Part of a small language model's weights.
Size: width 320, MLP 1280 squared ReLU, vocabulary 22710, 28.4M parameters.
Architecture: RMSNorm before each block, rotary positions, tied embeddings, capped logits.
Training: 436M tokens, 3711 steps.
Each number is 128 + 24 x the weight over its row's rms, rounded and kept within 0 to 255. Layers, rows and columns count from 0. Numbers have three digits each. The size before them is the row's rms in percent of the matrix's.

# layer 8 MLP down (transposed), 1280x320, rms 0.0593, rows 325-402, columns 240-279
099:148121114141139148137143111128144129118160154140114165159132147146122149109095105126102152156109170117152127111121144155
103:110118145134068134121114120090134163125155157159107100129111114154089112128134132118066146138107141175090105092171094098
100:148134156144148140130162110137116106107148172141144134151135093115108127161099120113132134113123146103126111158126132131
106:098176091154123075083107171124107150157122136139107174107135159105119134135135087122142149142101113125133116128144112115
098:120076140119091097147141074131132094109129148106132130118137202112096109127140162116087079150154119120137110144137145112
100:170113130149127131122129123158147164098062111155086107140138120130097095189131065113079170112170140139079115118139152116
105:106090108179137157136081135145100150093156142133085127117138128127152108125138156123079159135130108142099097136150159164
104:188156082158121149114146162157100127120120121157131089130162103111153096158101133119155141154103159073094138101124083095
116:132112100078125150127138068122113119130107139116092149116124121124128116128090142130155132171141146121096126142116117134
065:142101075105153143153136128148163138120081137101136099106132140095077113127148108156085146119148096107143135162111071130
100:137125089105146113136156162132144120109107124149144108127174107128180146121124121126101160167084147105153108135119154110
083:092131135092139093082136128157137116113147134127121117079147122132144148124112109163131144112124114122124139139141131140
099:135100157161115130172114157129116126138084115091136125121154180129082142150159113122071165094134117123136128123199141108
099:108140138105173137083115149130153120165115177107110118113097109122168147122140109148144152152162151127122092156105137114
104:141109119162145127122127138147132127096126171133160124162127118140155121095124145108083137092137136156150104168113089174
098:162146155158145124104192096112131121146114125155113142118156121123093107128111138183120150141109136140128132143101117146
102:140078126123182084118139160152120102171079124121124110143082103163084150122129156126123119134126163141112129167112132137
113:147123099131131133114134086134156092145104098136099135145134143107119092083124084121106121166135111158142074106122139107
090:130107125130100128086106126097102115123138098124131157159131150122114156125166125149113094118144119128133179125131136135
102:135138138147152123092070122167108098115142136090120137111101096143157150111107158103159087145093149153113112140084142112
097:136173142145147113118128151187127130164104169081143115132157150144111151178149135138149125135152124135070141133146118149
099:122109103142172108134135143127120125151131116142085145121177114147163165115115156142107150081097106122150130084089152101
099:098133145099125113160081124131160094126123123132123142095119155131124164164107099094177123156094146142136130170105126117
104:167132126130136132129113121171140124122120143131121155156110121138141149131102107120128138110111119091135157151124134161
102:136140126120153099108104145105109126106169112110075122143157137095120198104133119113178150092116141106109131121090150122
089:139177131157125141116134180128123093157158129119096146117115108107138186136103122131141153115079109145090116112141158138
103:126141111140073152135156096104152161160142144125160171118174137069166124128130125113122123068113100147201175115167125148
095:108149153114120158131130148135107104147143102095162108136105142106133130139097107123186148115121172119124150132146176115
109:080115126098112124120124113091144137100133112119168148158149138105144158143101117142144158127126144146144136117130113137
100:125116148108149114087169164168136130146122122132115121149145143130136113128164141149129124082105114154120116078129116125
083:116145110146114180135122112124174159116082110067134098161127163139104136108151134151137168165086110134134089127129140158
109:122091118092097127131111133147109127136149125106107167132108141171132107142121139114075115102175136131113122101112127129
100:131114135126108139093144142131096119102124164111124145105130126082137100166131136124117155172168132150148113139107113118
094:127138081093130140115116099174142130159158141142113121147127142116119148170129138134147127147095131133110171072134144134
109:134143122114116119161094112106087162117103153131123096119089140153139130123123163146153145166104138109174096101101121154
092:117128150155107140123101136150097099118149117102129123142143115126131091173155074133127143109104132120096089120156121089
091:138115095119138163138169150115114139157125126167107161128106138131163147154090132166162115134092122104145127094118143120
111:137147107148164121150136141171114109093087120096107134105134098162114133138151136153133162126110106139097137145133124163
094:116110122155160176136108107135187110137106121096164132117135143135171101137128125128095137137133120110119149124127168114
079:086166130122105152170080143134131117129137155144134121091132094110143144137073104154107156161106132128127124079127106121
089:135131120122120129091112085110147116158141100132093151133124093145129140194121144092114098100128116147157104139106142084
111:129118107086133139139157125152134155106089116120128119128109126135124100158139095122156127121072126156163151108196121142
095:157147133136135140137152186090098108144144103182141120164141122124131151117088111119109117133141195120091115084143115133
100:117130156165142134153115104129149070124109102165104148150095083175111131120098130140171096139135118156142116119141133138
106:172099150101098091090108106093149126137128118132139132114136156110084150150141143116155114106128082116117154171141166127
114:109070125144128105171135086112117088088090151092091148135103144126094148138155112132155140136157159153184143169152102149
097:170147142123182165124117123124121126119087083137119136185120116127176104159081160113117123135141163084119168145126103105
101:135175186119114106156131095106141122146183073159121131137130186153131076139124119097099146166108126120098087150112039125
086:157116096145086104086083115067126171130117159112126125130123083148117082169076106092170122121149101116133090120083137134
089:096143128105102125102120169109162122134121128113171102144119154136138157169104159149112137110134157123130126141103075136
106:082128176141147159120150110152161065154163122146143107125118109161084099125159099180140108137101081156102136089141132137
090:171119149084103135097125095130144126089098144157110114091085167098115096129086093131160117143146171151108093124116142111
124:142124166169138107107128122161126124113098108147146135115141084096071111135164164122135135122099131125131143109139125094
090:137134097105154136141110102139130099155143092152132105104104137182157156133044116126152116147138118122092128103132114137
099:095114190112127123159142133137187130153162145133103105130127165130136095110132127150142134139119142176165135115155119112
104:077094151136070145149148100095134152116119134161144099148132102147125108153149146149138100156111108114123106117089180125
090:138148108130146098129153139123159148111104128149097147143150107121103109077126102161138091134081157083115101113132138155
094:122116146144159113129115145107139108121108134142108122120150105122119121075140114095126133119140183133088075082156136137
094:139143102123120119167139133136104111149144137114161206142126082124114147135097115148125128186131171139147141102093128102
090:142119131156166112129140175141099128114128157122136165142098094152105127167129148160104092155114144134101106135116144107
104:124125129109098129152134136128164132101149127143100113117124110093109094179119120127127150193143166160149120121132166128
107:124110106150119116116120116102117126122119100120115165102139136105099168106114093120169153126109101095100125088183125128
104:091138120103142108154182133111158116145071086158117141093110183143104132122082149123063103164122109130126133163122145130
094:143125130122136107129118096121093118118130157067137114113102096115128154127099092133158127105138107172117090119114130140
099:149094101148123127134131167132139130157105165142139109092123123141133117096146139111105096074130113115151090123169102116
091:136129138065109146112135110157158076121143116143137135118130119114144143179111093092133114088158122103120105143134149096
105:083127103173178121125180125110136134160165121139103139122155170146142117108130116170150123134151099144113097107109133125
087:064095114131097113141143132146158118124152154108133182093150123122104127141157121115163106106138104152156119129114143143
098:138147107129097106116133173135102125150130128138122138136128156133154105135132130121102153126142129161131100109112120107
100:139098130121136112104162132122159140130125153143179162144117115151134141139112080127111122124077142159169134126122176135
109:099138151172081104138138142166168101112136138143114114166100111196146156141105090116165127092142169134101162135123101085
106:127095094140120111182139100089142157131099149083109137131097134136153153178119111110089157110115159119107140130180151121
104:119151125108112149106132091119137117093153153151178107144125124158128138131109107121130129105149165145136117123142148118
098:160124138130140150107165108113140177112095148129131100127103141102145143114097115144094186152116109155140115094146109119
098:125078112110099115118081142104096136138123156121114116094125146111155107083085154190108152110133124114162132138092115122
105:131159073152135137174142158122126131128121126135129138154145117152119177134098133118159132146101132130170116143114137144
096:129151129137125096123115134089168109087165135124113104149139119134192147092119139123102141131113133156155093084058113089
098:126143149125098137116070139132120109104146120155123131136116170140191157166153126155139084173135080130119135098128113119
# layer 8 MLP up, 1280x320, rms 0.0675, rows 326-403, columns 240-279
103:137094113124104094109130106094195143134100121125128129134145149122109135105105126099153152117123154135147182102103123121
096:121125107144118100139152143119108106122107127113116125128109105146107125126097125130102144147168096161114148165123137089
105:146149142162125153168122127113147119129140150078154141143102158115134081151171098123090119117147150139147130144138111184
099:160150135094123124080138122102113120188112141084158112166124118091118073146097123127122150106097129150133148120115094142
097:152091120117101105083132069095116114136137142121150118117150171122077169107128162119130111133107158110130180117130120124
102:101098105091147138110129119149136139149116099133128114175122107110128117149141132097107141188103128100118128100153139142
101:151144131140150100138133137154109148121067113097111106144148181117113137150125121099135173131131137164173135145144140109
113:130088064145129104121131102095123098179087133113124135143106158091117136110104087152141108141108140121171122125108090133
066:110154165139108114074118115107129140156178127168121151153104084165151149152100153097160101134102136132107094088155159119
102:118155130121154086112100099129116104128138147087122123135147151122105123136162134109108131127147128155181131127117136091
088:095133134160115154149169155161157118123120090125158147156154138104117122131153160105108125118145135125147132100110136138
102:147146101126161105117117112152109130122112144132124106149082142112141136167109150101117135154097078153162108127136130145
101:140098124091109141136130145101142110122089102130141148142114188173109171140155128097079113115108115124110156119137121154
100:090116104073125121162124168089103142154077119127147140106144151132121170129162115108147133165116132110139188093163121145
098:132142079093156151108142153144179185183108149127121136118127146095137119133131137127146119088162186093098133186139145165
101:177119106126105163116094124110121160189099105101145105118120134095146130195181126141121114147162182116149141104087108122
108:170099100152146149171107125135191130139146137137141127145112140115111103130125118123108112139106139131134125175106135134
092:128180146118097182124090095084106098134110123130139084097149146129073123093103157163130137128115125105134123123150157114
105:153143098106118129139123174128125118150109131135111140096097124084143148151150122129113115091093116160181138127143061149
095:121142110105124180094089151135129141094101135127116082107153144095141102151151110167140160094111142113155135165088122132
094:173129085149151142095131101154171114118126143151097092146174158138120133076134093106059157111146132143144129141082118138
101:121100115140112159109116136106138135126128145090158132133130137112136139164137134105125156134129140155109105102128110125
105:190131110105125125113079141144111146091119141098169104118121149121144170113107120134152147099150078141106135141149125165
108:121127151121159133136099114113117157101120158102156124109160183106097095111118156122148174099120101160117103137127087137
091:142111143084098110117094136110136159117101138152143106145155132110118121129111149109115112114091119139188113136133145102
097:175149116089154163143107128163144127117111117137151098129118132076137101130130144117119153076101120122152151158150111158
096:097113126145108151120139121088141161114133133131146111161134120124109149130140115137102156096139117146133155136115104162
115:114138105153153112171164145165118123116106182126165112126168114128101128155159119134156152133126117148112149133090099141
097:133065142122116133145123133129122129099107127141193142113111159121082098117137090137128131148142140088148139143141121147
084:157133130124148094089154131163118128142141128129123113046129148115109100103147139096138128195112182124116103125126107153
107:165107118115114102114107172100131134111088129118136106140165152100130108120118164115089117146125138081122153142125123127
098:139120136122160099107089112142136132170129163146099119113136124129110170125110123119131095120120139105119158131158118136
095:131110132150113118130123118059143127105142121043180122128173140135128099153136156146106123135132155160133092121098109175
110:095098108117125127117149150126123130128077103095116094125140157103126148138159087105149118164105116120153121080125124150
091:114084116098159107116139162122128110149099166159142119113157147123123129111168135153148101109105127108141105117114112155
093:124173138123103118146121128151169143114139150072169119168148159140100102134158150123138141108160140137123135131092099131
113:157117115126123106145143116126147141108073165127108143109110144108123095078115105179138160137109146107148096156075123125
098:110169132154139080133138177128154152109088164107119123141131134075144143142091155115139144093106134131103146164137120085
081:141136120135152129134102085174076136099131103103147124128137151112098126138140123130091166155161157133138115116144130118
083:148134117127105120155114164148116134132100165086145146141123160178155137098075134130160155106130111133137160107131155159
110:117152106085134131130077127147149102091115132155110105131125142113112150092079101112144132111124132121129129114145090103
095:125158131080122122091104106156132113129105090055112128106149161124096142103123088110114101153142157114159190135168096126
103:134106082117112091086136092118139135128111162074153089122158153090100162174108129119124166124137150105129121115160102089
103:191132078142117154125111127100125125100089122132136136111156138104100121108108083141141133108104139146109136143131072147
112:150143136126172088120112103141178112192103129112098095122129142117125155143100106153102115151117119139119138104142138152
100:108091106141108162116146137137145186135140113145097105139108148106130146128099127123154139087166140150140139081134125125
100:087123167090102164112128094134121151108135116151149129139109126104113136117141152148154100131129089143146118143132096122
089:142159119119140168085206140144125153116071091129127133122159128139111129142090120147127142144186124140130142067143130128
089:110096146104122123092146149158165127138140144125170108140099118077087133121100106148108155113132161106137158117104110085
105:098142126153083101092132141157150145121117138136119103131128145128128125141145131121113124199118136148178123128102099149
092:147104107162098179106132147130141162089145125142116088142128153138119119107124083128128157120148128121135108117150090126
129:103115133116117147142165130132156155101105115124148110098137177096086098153131108142133149143145126085139113129094095101
091:104132130086124173131144127113120138162129139122140124117139155130130124115116104160112096078155155123156147151103139108
099:152096154170150152083151150092165076117118141113183119102134199110141102115127148159133145163151135129117124117109150107
100:085093128103136099155151130140120101138113136134186129103149145134080142109158155171152113164118167107091113103127134135
089:137117101107125158146129114148142166160151114121123119120145103114094088145125131101134151115175107090153193071112128121
096:150135088100134102156103108148154108174132167113179144156131196094113173122108114124095100148140170119110172111163129150
095:122131102111156192147110121149145142110130165073113095102110166141156111139175107120107115105135128153153147143113142149
095:138155097141104140131092103129140105090147119098128098157127149095111147149132126091125130127150111112137130097114083138
105:082160127109132083136117134129126108140135095109125107112113151104093094165131131143101136156143131143141103123133138117
107:143132115091153094161126145117123172145116117089155127132119168132103156161141159149108087134141121102137133161134114134
105:153078116141096114150149140110160135128121123113178128124173172121106134151119127128111140133163105131116109133102108129
095:104162156147189162116126106143131166109124153124133067139117149107129103122117124133123149154141087160153168129135114169
096:130120113117123176132136064175159096122141114193141139118110126135103131115125130134131114092153143149119105138120125070
081:125168107185162142124109141151123134154096144090156099093164139116138121104131127164162130164154090146123161137125102152
102:076107063137175157101174124170136174144135135117144131133190122083112178095142147145135106126140109121134116102140167106
092:157171150112171163091150169157131113135067092145142054141170152140130106131136102124125128148108138087167115132115135171
098:133140141131119130133078114110157160104142175092144138156149133116082106121135168135086089132127133138102123143144106085
101:081185126127113110099141147158119151128141161115153121093149135136134150110127162141111118121118140133119125133124099114
107:095124116142093112128117117157177121108086143118127085166126125153114131117131101120131090137107141143169079151116081138
106:133050119145134123091157159116123129144133160114111099162129120086154124066144108148087138132112132108120135087078100107
099:097094085087099134119110130111135136137106145128126144165112108124126172107141115132136093161103165083170134094100123134
096:166164108143154098138145119112121147120134164165089101145101117144095142162094154130125097108092169115143172113097126139
096:139152091111181115115147148178114136130110132128152117141160110127090086142164103109131110114155149105103122132138105077
101:080151112118097114146165098116133108080113140114156093135145119116141181111135125147095121148118141117139149138120112128
097:103117125084110146165098142093151167079137106133118118107128158096120161120158091175094087086133093160131118109127117161
096:147141160107175107121136131132122139133062121116140105144124157074137140135075132107152172154109129098117117132139115133
095:133099108149103138132145125103159137088113148100134134151127100071110116130146088092112141151122126148128111149167100113